config.toml
optimizer = "adamw"
decay_shape = "linear"
seq_len = 512
Each number is 200 + 30 x the weight over its row's rms, rounded and kept within 0 to 999. Layers, rows and columns count from 0. The size before them is the row's rms in percent of the matrix's.

# down: layer 6 MLP down (transposed), 2048x512, rms 0.0453, rows 1606-1658, columns 448-511
# up: layer 6 MLP up, 2048x512, rms 0.0501, rows 1607-1658, columns 448-511
down1606,099,201,190,148,201,206,201,197,193,239,203,215,194,181,215,212,156,195,162,221,174,198,223,252,238,172,231,186,235,209,218,211,216,173,215,177,223,194,194,170,186,209,184,247,191,176,217,183,223,172,182,213,212,242,165,228,169,188,171,221,196,273,185,233,231
up1607,097,225,189,139,197,211,160,201,229,203,221,242,163,178,239,218,177,162,170,199,245,258,208,239,171,208,184,210,139,210,238,229,202,169,237,222,212,227,210,188,206,230,194,212,192,228,232,244,195,212,155,189,259,214,118,192,244,203,192,208,210,171,205,241,277
down1607,093,194,227,212,243,213,228,246,249,228,230,204,177,230,151,159,161,196,211,158,219,231,229,185,172,195,251,188,217,174,183,238,177,180,247,233,206,191,225,220,178,182,182,208,150,158,225,178,205,241,194,221,189,240,199,197,190,230,196,181,209,223,238,198,244
up1608,103,180,184,270,202,200,150,216,185,161,169,215,148,156,195,209,200,190,293,185,168,213,145,155,223,162,208,143,235,187,217,162,257,201,143,186,131,194,243,162,211,194,205,196,156,214,231,154,250,210,205,192,226,219,209,186,219,149,125,227,234,220,212,209,222
down1608,098,154,201,232,160,238,213,208,189,262,179,195,202,258,227,176,193,213,178,199,218,232,191,158,173,222,229,217,191,187,205,237,220,191,192,211,213,231,208,214,177,199,169,186,226,275,211,168,247,217,208,164,166,242,242,170,237,161,155,162,202,236,201,201,154
up1609,085,240,198,215,202,183,143,192,138,192,192,180,197,237,190,168,218,213,205,193,165,226,226,222,229,198,187,219,149,172,161,217,159,206,225,198,172,220,173,189,251,246,208,240,173,207,198,203,239,209,126,183,224,197,194,259,223,203,131,237,203,134,220,201,208
down1609,090,216,228,243,178,178,207,173,155,169,177,211,227,135,217,188,182,195,195,142,196,210,179,222,243,184,203,188,224,189,204,193,159,181,167,207,244,237,212,214,201,187,188,151,207,187,175,184,162,152,225,175,170,184,196,210,161,193,183,157,183,218,155,178,219
up1610,109,136,209,220,219,214,199,148,211,198,182,220,192,156,130,180,193,149,224,199,147,180,220,201,233,303,197,194,165,203,234,201,178,193,252,203,210,190,205,235,161,221,238,170,184,180,156,208,160,189,184,199,232,216,168,194,267,183,189,202,238,225,157,234,183
down1610,110,210,187,147,172,197,243,225,127,243,219,223,152,209,217,208,213,268,194,195,220,117,160,158,231,145,219,177,140,220,180,191,214,234,220,229,232,163,228,199,184,247,183,216,149,202,181,270,210,161,161,227,204,246,196,232,227,184,230,207,218,211,223,215,199
up1611,109,230,209,190,190,193,188,250,186,202,151,197,224,242,234,246,223,202,152,211,154,173,203,174,241,213,222,171,183,251,213,177,167,183,236,108,208,188,195,150,233,162,181,233,223,239,189,234,198,170,211,166,197,166,182,214,149,197,186,195,216,245,184,175,180
down1611,103,232,179,223,185,257,136,241,219,207,188,230,167,143,186,209,192,185,218,190,210,280,180,189,210,183,174,219,266,131,186,199,232,174,201,246,196,225,163,192,163,246,236,183,204,164,226,201,150,201,255,203,197,165,243,178,208,163,225,183,205,182,215,152,189
up1612,101,235,157,286,154,150,127,234,198,113,209,306,204,161,178,178,226,205,191,179,146,245,160,178,200,208,258,207,185,226,219,190,166,179,207,168,212,231,193,162,205,176,210,189,168,190,189,206,187,188,236,193,245,195,230,213,195,175,146,184,220,205,177,228,231
down1612,101,216,207,214,185,243,164,195,221,154,165,134,207,234,242,204,199,183,242,160,242,251,242,213,184,200,235,249,244,182,193,165,153,191,179,214,179,227,246,232,226,229,197,201,141,211,234,203,228,204,239,163,179,210,203,209,184,226,175,197,199,263,159,235,175
up1613,110,180,194,234,177,195,137,228,140,208,175,209,194,211,232,201,174,242,219,205,198,193,187,195,172,209,281,217,163,194,184,172,208,165,208,175,194,203,198,183,190,148,185,241,218,245,172,202,195,197,142,154,217,260,252,222,233,123,222,232,242,166,221,226,238
down1613,109,275,220,185,166,187,246,192,143,164,229,215,191,202,228,243,184,207,210,222,188,214,210,171,253,165,222,222,213,194,116,193,256,205,215,224,177,232,187,157,202,180,195,263,204,185,190,220,222,219,207,159,196,262,249,191,185,179,204,201,163,164,217,230,201
up1614,092,212,162,232,172,197,143,191,214,193,214,201,224,216,184,220,215,163,187,228,204,187,228,220,136,248,210,163,175,185,278,158,174,186,211,142,149,237,212,212,220,126,189,200,212,210,201,189,223,209,166,211,182,195,191,166,193,175,193,206,221,179,175,228,172
down1614,093,111,190,123,219,151,235,167,143,224,228,205,193,184,213,147,176,175,179,246,204,183,174,179,257,171,187,190,206,208,215,210,235,163,177,219,146,169,162,224,207,226,178,150,240,236,231,197,173,178,205,228,198,264,212,195,189,207,163,195,223,227,215,214,222
up1615,112,134,247,201,156,191,211,197,219,213,158,221,190,120,224,190,216,227,183,237,167,237,257,169,185,220,196,207,176,158,176,222,230,193,167,167,140,155,222,237,177,204,193,241,196,210,198,252,211,177,153,185,189,198,171,181,176,185,194,257,210,180,183,175,245
down1615,118,230,249,188,179,204,164,222,237,253,187,179,169,188,200,204,247,235,193,207,190,223,220,179,271,256,226,204,257,172,158,200,245,198,165,234,246,174,204,202,151,251,243,201,202,199,228,175,174,174,191,229,245,265,176,177,232,239,224,201,216,151,212,238,209
up1616,110,186,147,167,145,191,152,156,207,184,232,223,170,191,142,180,189,215,246,235,254,248,194,221,187,217,231,202,156,182,187,150,228,210,161,212,257,171,237,197,208,220,213,220,180,215,196,199,179,203,157,179,231,221,213,236,196,211,203,150,183,242,188,204,231
down1616,108,178,187,214,199,232,172,194,203,221,237,202,173,231,196,255,265,183,222,243,190,217,209,188,205,179,179,204,212,203,145,150,219,256,180,169,210,217,189,187,198,224,177,197,172,129,245,201,165,221,212,199,195,236,213,276,234,166,220,199,167,202,240,212,238
up1617,101,194,203,221,229,255,183,205,199,217,216,171,201,182,200,178,196,236,244,138,179,214,214,201,204,183,220,159,205,169,225,186,232,191,172,239,182,166,168,175,202,173,176,233,216,201,203,236,185,191,206,221,204,161,202,192,228,169,236,188,233,249,237,213,220
down1617,096,248,170,160,137,202,211,194,253,176,208,245,201,219,175,193,132,171,170,230,186,197,151,229,215,178,201,204,244,190,163,219,146,223,213,216,211,238,215,230,266,244,232,208,227,175,190,207,186,218,164,196,207,178,168,194,242,180,156,186,171,157,153,163,202
up1618,093,217,217,207,232,194,182,120,192,238,216,154,200,226,149,222,197,241,214,231,187,160,159,150,183,197,197,199,167,284,237,199,206,205,192,214,216,200,166,209,184,199,203,238,202,216,179,174,197,183,170,178,176,231,176,177,228,213,177,202,202,190,201,149,193
down1618,098,162,222,247,182,213,220,199,161,168,243,192,205,213,199,185,182,254,183,207,229,223,159,235,200,222,206,164,197,203,252,225,182,186,197,223,214,144,159,216,199,142,179,168,191,260,174,227,292,216,199,201,179,212,194,177,204,233,262,180,230,183,217,153,203
up1619,104,179,142,242,211,175,173,213,193,233,235,222,217,194,189,126,222,195,178,245,126,217,217,221,202,194,237,119,123,167,173,137,187,220,189,190,186,164,214,170,216,240,152,268,196,223,154,197,190,229,204,146,184,174,213,201,197,173,202,219,178,231,216,212,218
down1619,108,180,162,200,196,154,245,215,218,181,262,246,200,257,180,173,204,194,185,200,159,232,218,159,227,185,219,227,223,246,186,199,192,206,229,194,245,182,212,237,140,247,149,150,190,180,223,251,211,163,208,200,171,206,237,199,201,204,211,171,215,162,189,235,191
up1620,094,177,129,236,169,214,203,175,190,164,223,209,171,258,236,229,167,203,229,219,156,211,173,223,162,190,259,136,194,168,233,217,192,216,201,166,163,207,244,210,235,217,220,231,230,154,193,269,187,220,204,185,224,163,140,153,203,206,201,215,175,249,191,180,182
down1620,094,228,233,193,258,214,201,222,178,238,151,222,189,217,178,165,185,203,149,199,157,196,233,243,210,185,179,211,173,168,175,243,189,139,237,196,229,194,178,216,210,198,200,184,184,175,217,185,231,179,216,213,264,208,225,228,183,178,163,206,146,213,145,178,218
up1621,094,217,184,223,181,187,211,165,198,220,180,188,142,259,219,203,192,205,241,200,239,177,193,198,258,217,216,151,151,220,222,218,251,172,158,145,247,181,173,207,154,156,132,216,234,227,210,173,244,225,160,198,184,206,179,221,233,145,156,186,180,212,154,231,199
down1621,100,219,193,177,211,163,156,245,211,157,212,169,122,139,198,152,168,220,225,145,203,285,197,194,153,196,172,246,264,214,188,161,145,206,203,214,168,177,188,176,201,219,214,163,176,179,198,224,187,214,143,227,223,200,191,199,195,209,207,194,218,192,190,171,179
up1622,097,206,136,278,164,192,180,201,179,159,199,164,172,155,226,193,177,207,221,173,231,167,197,182,195,255,192,220,196,229,211,202,192,200,185,126,144,192,238,144,238,194,205,185,259,234,225,199,227,224,196,167,145,239,215,232,203,150,214,131,212,238,183,169,216
down1622,089,217,183,186,185,170,218,202,173,171,183,231,184,275,214,178,199,185,248,267,169,190,185,201,196,249,232,213,178,227,228,207,195,209,280,241,213,212,177,242,251,195,190,212,156,182,188,185,172,197,180,185,185,136,209,199,200,236,181,260,203,163,240,193,193
up1623,105,202,166,204,166,232,196,199,167,173,237,205,209,215,206,210,257,184,217,168,195,223,200,188,167,217,195,210,191,163,185,256,211,204,160,199,186,165,188,164,213,222,210,193,194,218,201,245,181,216,157,191,246,189,200,190,239,170,210,132,197,227,156,188,195
down1623,108,200,115,184,196,211,183,241,193,211,232,194,181,210,209,189,207,226,193,200,194,213,222,181,212,215,203,248,210,177,213,208,208,171,167,161,162,241,172,154,190,179,235,210,206,107,208,184,215,228,176,180,201,150,203,183,248,152,239,150,182,205,182,172,243
up1624,094,197,203,207,162,199,230,171,170,227,234,182,162,202,147,194,160,224,221,283,183,169,191,203,247,186,278,206,159,281,206,206,173,237,151,196,153,231,153,222,164,185,177,165,227,173,224,176,262,161,176,216,158,190,195,184,227,203,248,251,262,248,238,183,240
down1624,088,171,206,205,217,175,232,155,248,232,213,289,216,241,224,246,162,197,179,157,157,138,167,209,180,262,160,177,258,190,142,142,228,189,179,135,195,118,244,175,125,239,243,176,170,154,199,279,187,189,109,195,154,194,155,200,215,210,226,208,234,198,244,211,151
up1625,103,205,172,186,149,164,149,182,135,160,168,218,203,179,114,199,186,176,181,211,218,205,198,219,200,245,191,175,220,185,173,203,194,250,200,194,220,192,160,175,206,196,186,282,226,198,206,210,212,217,155,176,213,207,83,233,188,208,185,158,183,178,183,214,221
down1625,104,187,237,170,216,249,142,203,203,193,184,204,178,201,249,215,145,213,265,171,222,193,232,220,224,226,271,219,197,177,187,191,209,237,219,192,180,200,201,132,218,178,197,180,206,201,240,181,182,188,187,186,202,186,224,216,223,259,177,200,198,228,221,222,240
up1626,098,166,189,248,229,249,219,223,165,207,260,161,231,225,174,195,220,176,201,234,213,161,280,155,213,189,212,145,212,253,168,198,205,186,165,243,168,212,184,221,187,177,123,181,193,200,224,196,197,193,198,199,148,153,223,203,215,168,196,236,301,201,195,173,199
down1626,096,238,199,143,202,204,149,203,227,141,170,190,195,220,177,189,176,206,204,202,187,245,216,271,232,167,194,278,192,194,222,206,220,225,234,237,224,216,193,149,196,167,174,244,216,186,176,177,177,220,212,162,247,272,192,225,188,266,177,194,153,229,228,209,196
up1627,079,254,216,258,185,203,200,194,201,220,196,190,182,231,194,192,209,231,236,262,205,215,216,227,153,168,194,186,156,221,201,186,175,252,144,213,212,186,201,150,191,158,196,225,278,208,184,198,157,172,181,233,136,160,177,220,241,262,191,177,210,223,204,185,240
down1627,084,196,247,161,205,179,182,190,204,139,218,191,213,185,210,198,182,236,139,162,185,209,205,214,190,221,189,168,225,207,172,239,175,176,224,169,231,168,214,188,227,158,237,228,182,210,193,203,179,227,191,206,216,216,182,213,206,190,200,218,232,161,216,155,141
up1628,096,187,211,201,176,159,202,205,199,169,206,190,224,233,203,270,254,130,187,192,204,227,194,156,232,215,232,173,148,179,207,191,173,238,193,196,185,212,100,221,214,215,188,186,221,194,183,222,192,168,220,232,219,224,164,197,209,302,201,178,221,224,175,208,175
down1628,099,142,141,199,216,329,189,195,202,211,246,210,109,133,220,213,233,177,165,249,188,212,190,238,183,167,236,220,224,247,174,225,179,128,216,207,194,199,207,164,188,225,215,242,177,230,142,219,210,211,178,201,208,190,248,180,158,171,200,186,190,189,234,178,165
up1629,098,249,209,228,154,158,212,183,129,216,217,222,212,194,220,170,224,206,177,205,214,166,209,209,126,173,251,182,179,152,227,213,240,197,154,153,148,223,217,185,248,196,165,242,230,214,215,254,125,149,220,185,213,247,233,200,220,156,193,187,172,233,168,195,204
down1629,092,169,189,142,190,174,134,151,186,215,151,229,240,192,170,222,206,231,187,266,175,244,215,202,191,299,221,213,223,245,189,168,240,208,175,286,201,215,233,167,234,253,179,144,160,207,173,195,179,197,176,208,184,172,192,170,194,205,184,202,209,161,163,263,188
up1630,110,180,216,245,155,256,195,220,212,184,195,200,212,161,190,180,222,220,194,294,162,240,210,189,198,200,214,205,157,178,215,259,174,225,199,220,236,218,231,138,112,149,191,213,228,212,219,220,180,198,229,189,251,227,195,152,247,174,266,199,247,216,252,222,221
down1630,113,236,205,167,224,182,181,249,163,169,243,224,252,205,194,191,188,218,119,179,198,192,171,218,203,238,206,176,207,187,209,179,230,260,214,231,183,181,215,197,209,194,174,212,236,210,179,243,238,227,219,252,235,210,195,221,224,183,224,222,168,173,208,208,194
up1631,076,230,167,188,174,224,157,234,221,166,202,194,197,218,165,153,225,202,192,197,192,198,184,193,190,188,214,147,201,205,196,180,214,190,190,182,234,185,224,197,206,217,221,179,159,227,200,222,199,252,155,121,249,201,166,247,178,185,184,188,177,189,197,159,194
down1631,081,197,233,199,206,183,195,213,194,243,194,144,166,181,175,249,177,213,208,199,214,215,142,193,187,209,209,232,248,173,175,171,218,198,238,153,163,228,202,200,191,214,191,241,261,163,207,168,212,222,207,220,162,221,204,138,179,231,228,200,181,173,222,139,224
up1632,099,208,174,179,164,204,190,182,134,180,189,230,199,177,163,202,241,214,161,198,184,194,166,189,201,213,230,198,205,179,256,162,194,217,217,195,228,223,181,210,194,169,224,178,197,194,197,238,192,259,177,220,201,234,194,161,176,217,208,158,235,190,160,178,230
down1632,097,217,277,249,220,199,205,174,277,268,213,174,182,222,196,235,181,177,162,228,199,202,196,159,237,259,188,207,204,195,196,143,243,244,169,226,179,172,267,246,178,224,213,154,205,244,242,167,147,187,188,193,202,186,165,202,175,270,202,238,229,199,170,202,219
up1633,099,190,158,216,193,214,194,214,228,173,207,241,171,225,228,165,140,196,207,232,187,175,233,185,198,267,202,197,180,210,213,175,195,204,206,199,163,190,218,226,191,176,176,205,221,238,233,202,197,224,175,177,167,199,180,171,231,195,191,211,208,235,184,272,237
down1633,097,175,218,119,248,180,181,178,150,199,205,132,185,256,155,207,220,212,243,200,208,177,163,107,212,169,218,160,210,209,179,147,197,170,211,197,200,205,153,200,227,154,197,232,162,226,188,188,211,157,214,174,187,227,192,250,233,196,221,215,162,166,241,184,191
up1634,101,224,216,211,199,197,164,159,211,200,194,220,174,213,150,225,223,162,162,238,217,171,181,188,182,210,193,171,219,172,210,282,244,208,212,192,211,196,206,217,214,233,230,207,160,180,284,248,218,220,184,208,218,239,200,220,193,182,125,216,205,195,220,176,223
down1634,101,195,203,217,220,224,194,200,221,205,154,273,206,150,191,205,179,156,220,108,222,140,173,171,206,217,212,140,218,240,182,244,196,169,212,221,205,180,161,203,189,179,194,161,202,177,204,206,182,208,202,169,220,182,213,194,213,224,197,163,210,165,213,167,174
up1635,085,201,179,227,187,175,172,142,142,183,140,198,138,218,171,226,164,206,195,184,189,197,164,185,149,218,210,170,217,194,223,163,144,196,189,175,175,162,171,168,238,178,224,138,192,196,178,243,201,251,195,188,224,188,136,226,222,142,227,209,218,194,167,184,183
down1635,086,201,189,144,239,203,180,175,191,195,211,224,198,219,179,273,197,135,190,223,185,176,221,202,184,201,189,227,225,260,129,223,231,220,216,156,188,271,191,184,142,197,253,223,233,204,202,229,194,198,197,141,145,193,220,216,157,279,170,222,208,174,202,171,190
up1636,099,225,143,200,193,153,184,198,159,159,177,215,204,189,198,214,213,172,199,229,205,162,236,251,214,226,194,164,221,247,180,212,236,161,203,153,190,221,168,168,213,202,260,227,273,242,148,287,196,154,185,138,205,225,219,266,232,186,134,181,217,211,157,218,202
down1636,093,201,213,178,155,265,141,183,238,210,160,202,202,234,219,212,169,180,210,222,214,171,187,143,158,191,225,291,252,208,201,188,186,190,190,209,197,202,164,182,195,184,204,205,168,201,170,191,230,231,197,243,184,243,231,139,195,198,209,207,176,249,231,201,172
up1637,091,172,191,222,131,189,240,175,224,215,181,213,262,196,158,258,196,218,154,238,170,218,187,147,187,188,200,156,159,237,213,201,185,190,179,199,233,198,198,183,206,168,174,269,187,200,181,183,223,209,196,238,222,190,167,196,177,247,184,185,236,191,207,206,231
down1637,096,172,168,246,173,177,217,242,188,234,229,235,203,194,237,197,190,169,235,217,199,169,156,198,248,162,232,180,157,157,191,216,194,214,236,228,181,237,198,227,226,220,191,223,237,208,239,169,189,171,245,207,157,225,224,144,202,217,218,192,182,273,171,185,139
up1638,102,208,247,216,201,178,177,173,210,175,175,283,150,188,110,225,157,172,209,168,226,190,184,228,217,233,182,225,173,195,206,213,232,216,206,212,182,180,205,191,205,206,164,165,194,212,169,201,172,199,158,149,230,230,169,177,252,175,158,176,160,156,204,147,177
down1638,093,142,227,215,290,236,181,207,194,208,244,153,175,225,198,189,164,182,154,196,197,173,222,186,206,167,177,239,260,220,239,219,152,171,141,224,228,156,177,180,231,184,202,248,194,182,209,205,214,186,202,198,162,173,155,188,177,179,243,191,191,204,227,231,175
up1639,084,164,172,238,251,200,201,177,248,164,212,207,174,210,161,188,195,182,166,211,169,206,203,151,214,217,237,213,151,184,251,209,222,176,225,253,177,215,205,213,226,192,178,140,222,212,217,182,221,165,212,199,155,217,230,130,172,190,159,205,223,209,187,255,205
down1639,087,178,218,158,119,215,209,194,215,227,190,258,191,190,192,211,183,159,231,191,204,148,291,212,222,209,173,235,253,198,192,250,192,146,153,181,177,239,193,227,155,223,231,238,218,191,208,220,222,257,200,255,218,258,229,205,205,187,190,189,185,169,257,194,214
up1640,103,179,188,209,213,220,130,215,190,163,191,236,192,223,224,202,219,237,287,201,229,239,172,214,155,237,209,164,178,186,215,186,240,169,180,171,121,257,251,173,220,243,186,153,203,148,203,189,175,219,220,204,204,196,127,201,160,218,201,211,197,124,202,230,208
down1640,103,175,173,142,191,191,214,178,211,225,185,162,206,187,261,224,175,212,185,194,198,143,191,160,183,226,185,209,217,219,204,169,191,224,206,174,199,190,106,221,128,196,168,214,210,191,203,207,218,161,212,188,191,158,219,176,181,221,194,190,183,199,172,146,175
up1641,105,209,213,190,169,200,228,199,210,207,191,247,170,178,219,189,233,198,231,226,193,192,214,207,205,236,229,188,169,182,258,137,179,250,129,160,183,186,212,235,189,198,238,183,236,122,189,200,177,218,245,225,207,174,241,190,196,194,164,211,218,208,181,210,210
down1641,114,194,232,186,157,195,195,244,185,207,184,191,188,183,248,155,176,218,222,199,216,206,145,230,139,196,205,168,240,156,271,182,209,201,186,172,177,263,194,172,190,169,146,228,168,189,239,207,259,191,222,186,214,158,193,119,219,151,181,242,254,136,127,219,192
up1642,105,220,194,217,156,229,190,255,248,223,187,142,210,218,221,218,228,199,204,261,195,224,231,255,164,174,216,193,197,192,258,150,189,220,266,177,248,181,213,168,180,214,186,208,189,241,173,239,212,191,149,222,253,233,163,194,184,214,251,208,209,174,241,207,234
down1642,107,223,191,195,170,241,203,209,241,250,160,197,194,218,224,188,209,153,143,178,199,218,216,225,231,231,220,200,190,228,178,115,262,202,198,176,136,219,149,206,186,206,218,170,231,220,163,230,215,208,292,202,246,234,165,205,182,193,193,194,228,209,174,176,190
up1643,103,214,208,192,184,157,165,193,212,162,165,259,225,186,195,170,183,286,227,248,174,278,236,209,172,267,176,161,198,211,177,218,193,196,189,193,202,264,220,199,179,194,222,235,275,143,181,164,167,222,215,144,165,189,194,186,267,194,199,196,219,124,187,213,248
down1643,098,202,209,165,229,168,153,206,161,191,245,198,202,243,146,226,190,179,175,194,249,240,203,208,213,246,120,228,180,223,173,191,219,220,192,200,204,213,218,220,182,147,179,193,153,224,199,199,183,224,193,179,237,195,239,148,185,233,180,179,179,244,196,228,240
up1644,105,215,204,225,186,201,185,203,203,172,210,271,196,223,234,180,151,177,224,207,208,187,184,217,212,215,237,209,191,184,205,227,199,186,218,232,173,232,243,180,189,190,224,220,161,226,186,158,189,198,184,147,209,214,128,189,200,169,170,200,221,184,176,187,257
down1644,109,239,199,180,192,199,218,191,138,235,151,218,216,241,160,196,241,171,204,216,200,172,184,187,160,194,185,234,186,195,231,216,142,200,190,225,223,169,177,201,193,202,196,182,156,179,201,205,247,166,215,157,204,186,222,185,139,224,191,233,166,226,188,190,158
up1645,097,254,184,225,154,189,190,266,170,215,164,206,175,163,201,249,177,207,165,164,239,263,244,217,167,203,181,155,181,200,216,176,226,218,163,136,208,179,283,195,260,217,229,231,182,212,245,167,201,175,221,236,250,144,226,177,232,181,166,160,170,162,211,205,207
down1645,095,207,213,192,194,233,175,156,165,183,202,182,191,208,221,237,186,245,239,162,185,197,184,174,242,164,202,193,225,182,190,194,222,244,138,242,205,235,169,202,196,179,187,240,166,166,256,177,199,192,242,240,175,193,206,239,201,236,209,161,215,200,193,189,242
up1646,102,216,207,182,209,183,187,191,181,233,265,177,167,185,212,224,181,251,167,191,223,202,152,214,220,217,200,145,194,198,255,222,227,201,230,189,210,130,141,187,218,203,201,183,195,176,172,231,176,205,184,180,187,250,221,184,197,184,237,178,235,241,212,184,226
down1646,103,236,204,211,199,177,240,237,206,147,207,139,189,215,224,137,148,196,235,187,197,185,215,227,155,192,228,225,173,244,127,243,196,205,178,212,232,165,210,159,248,173,222,227,190,219,250,173,200,183,224,192,206,151,224,200,184,224,195,208,162,146,178,213,212
up1647,105,186,179,164,172,199,201,150,233,141,179,218,211,162,210,211,222,172,238,169,238,228,152,200,216,216,252,194,253,133,182,211,167,151,208,191,169,201,244,192,224,222,265,231,191,175,213,284,185,186,151,223,206,207,185,179,214,162,229,172,232,186,214,183,199
down1647,102,223,198,184,180,191,199,186,147,195,171,204,206,212,221,164,174,222,260,157,190,153,186,170,222,204,150,246,193,235,181,198,173,244,236,231,219,185,191,227,199,223,147,190,224,195,190,165,217,163,154,173,205,223,207,277,162,189,191,188,193,224,230,219,155
up1648,110,201,200,208,144,169,195,179,195,200,167,202,239,240,221,210,199,231,225,207,153,211,212,261,210,229,185,200,235,254,198,150,170,236,205,184,232,185,183,194,244,213,218,190,225,179,187,203,180,200,190,240,241,159,173,216,223,223,152,221,137,245,205,175,229
down1648,110,179,190,187,156,190,225,224,175,189,203,175,209,178,204,216,236,195,209,223,202,158,155,160,196,261,185,209,260,251,166,190,225,146,209,223,216,228,196,163,193,210,199,194,190,159,216,188,180,153,150,191,195,163,226,235,188,212,214,221,201,249,178,253,250
up1649,098,196,169,259,159,256,192,195,192,204,221,182,201,163,165,244,198,191,224,224,164,173,255,203,187,213,179,199,193,188,213,231,265,169,230,215,181,183,145,212,194,211,197,239,216,199,221,186,206,264,204,195,143,189,191,183,230,176,225,252,228,203,240,155,163
down1649,091,173,185,221,213,189,245,177,203,151,233,186,184,258,190,174,168,246,207,210,203,211,204,156,161,198,211,254,245,230,203,173,191,218,199,192,205,185,196,223,215,249,213,201,198,217,200,208,178,180,205,223,272,188,158,205,176,235,174,175,192,202,128,216,224
up1650,106,232,220,238,210,143,155,185,197,209,192,233,212,158,188,216,242,210,173,147,137,194,197,160,198,212,238,174,191,194,200,242,167,226,220,206,239,192,218,141,199,198,164,196,172,176,183,173,206,264,185,219,198,182,216,255,198,191,202,176,254,201,188,207,278
down1650,102,234,183,190,208,183,159,214,217,137,207,228,202,153,178,143,188,170,220,189,126,227,166,210,230,220,146,220,220,214,200,198,184,184,222,292,174,234,194,176,189,198,143,205,178,164,164,204,222,172,208,173,272,194,141,203,209,244,177,232,182,196,218,232,192
up1651,085,246,192,184,158,240,186,197,176,198,168,156,171,204,238,194,170,248,215,210,245,173,184,208,205,235,206,190,204,234,195,188,191,154,228,173,181,160,214,207,174,155,206,235,239,197,151,216,194,189,206,239,178,199,145,145,139,181,230,169,191,207,202,228,177
down1651,093,226,214,198,197,198,208,174,157,200,149,170,184,197,122,214,233,185,209,178,183,209,259,247,186,183,180,242,238,198,203,181,183,125,163,178,133,199,249,166,149,218,184,216,241,195,213,201,194,233,216,196,174,252,179,219,212,198,168,180,185,204,233,177,244
up1652,101,192,184,239,134,169,201,149,164,131,241,212,191,244,220,213,156,230,243,225,179,198,164,166,238,228,208,205,183,167,211,170,176,175,238,203,169,237,155,218,203,185,233,194,262,243,253,195,194,242,215,209,236,236,177,228,219,200,138,236,198,214,145,232,197
down1652,093,200,216,196,256,259,198,262,199,200,145,224,204,194,211,162,217,124,193,187,204,228,207,212,204,240,245,173,177,172,189,160,179,224,219,172,182,163,191,194,223,197,189,184,155,228,174,178,243,167,230,198,173,140,185,209,180,249,218,200,263,220,162,130,219
up1653,107,143,213,178,207,169,212,207,129,219,206,192,216,218,218,151,186,183,212,218,162,203,205,172,231,274,205,188,192,211,208,234,155,219,230,199,166,198,165,190,188,171,172,233,202,244,183,212,212,258,182,200,222,213,207,154,171,213,197,216,173,211,153,229,233
down1653,108,213,194,198,179,194,221,192,200,232,176,185,213,221,223,238,142,192,168,199,233,196,239,211,187,192,179,142,199,195,144,166,205,228,166,228,179,185,242,179,177,177,240,236,184,235,202,136,186,211,184,232,244,163,169,172,204,159,210,205,206,202,125,139,180
up1654,082,174,185,194,212,163,186,190,220,135,166,219,202,192,241,199,187,197,184,195,238,157,197,163,169,189,177,253,137,161,187,241,249,167,278,234,151,142,214,237,221,154,154,218,178,181,260,195,196,160,161,197,232,188,185,201,190,241,161,189,200,204,137,167,206
down1654,085,215,245,210,192,219,200,170,165,200,190,222,228,183,198,216,184,213,270,205,209,232,192,211,214,181,202,185,253,203,224,164,170,241,173,170,223,246,246,143,159,183,214,204,209,207,192,213,212,234,228,183,247,217,211,153,215,209,210,191,198,167,228,178,197
up1655,111,180,183,229,204,203,194,199,133,223,221,185,160,239,204,152,232,188,215,219,237,198,215,172,222,180,194,216,176,192,256,228,175,195,234,182,208,203,216,217,173,173,186,190,265,185,210,206,221,261,213,210,168,197,230,192,178,243,179,165,176,214,183,176,225
down1655,114,217,187,156,200,217,208,196,163,227,219,173,195,256,160,188,234,228,216,215,186,163,196,222,174,159,198,165,253,183,243,228,169,199,209,178,186,209,269,171,171,256,174,210,186,187,217,229,237,258,189,187,194,192,170,196,192,246,212,151,188,172,225,231,262
up1656,119,205,200,217,208,188,222,218,214,240,223,211,179,243,190,235,163,197,207,191,211,211,187,176,225,187,237,164,169,186,229,156,206,215,188,211,183,192,221,170,171,201,194,188,214,196,216,226,259,175,247,223,264,166,223,171,177,236,177,164,246,142,190,238,210
down1656,113,187,191,206,198,194,135,258,161,192,232,200,136,253,233,201,225,181,181,237,178,177,194,179,270,182,185,230,168,194,200,165,186,191,236,167,174,239,213,182,210,195,226,215,161,189,161,164,241,149,250,268,176,213,235,175,257,183,214,180,220,206,238,188,218
up1657,091,188,223,259,189,220,207,220,177,247,226,194,169,228,190,181,192,235,231,202,247,136,224,179,177,194,238,165,179,196,233,112,201,182,169,165,245,202,129,178,228,184,168,188,266,217,144,247,213,235,173,245,231,166,152,210,257,212,186,175,167,241,251,176,237
down1657,084,223,206,204,209,247,202,224,140,174,244,198,193,112,159,223,160,190,257,148,182,209,144,175,170,145,161,207,152,176,185,183,213,105,228,207,193,153,188,226,195,174,179,251,163,222,197,208,201,214,196,245,190,191,156,219,252,208,199,225,254,190,206,245,202
up1658,100,199,189,247,119,186,196,256,171,142,222,235,189,221,194,197,198,129,254,246,174,229,205,216,164,167,220,189,186,173,167,213,220,162,231,207,182,238,208,199,216,193,185,203,194,194,201,236,153,166,168,189,171,235,202,210,228,177,218,245,240,251,166,253,222
down1658,099,199,209,234,174,211,238,166,171,179,158,160,249,167,170,244,187,158,162,160,172,225,211,150,209,217,168,191,251,198,155,193,204,228,227,226,165,116,161,205,182,249,225,243,205,140,240,154,181,172,214,194,240,196,143,125,217,203,158,166,209,221,237,230,239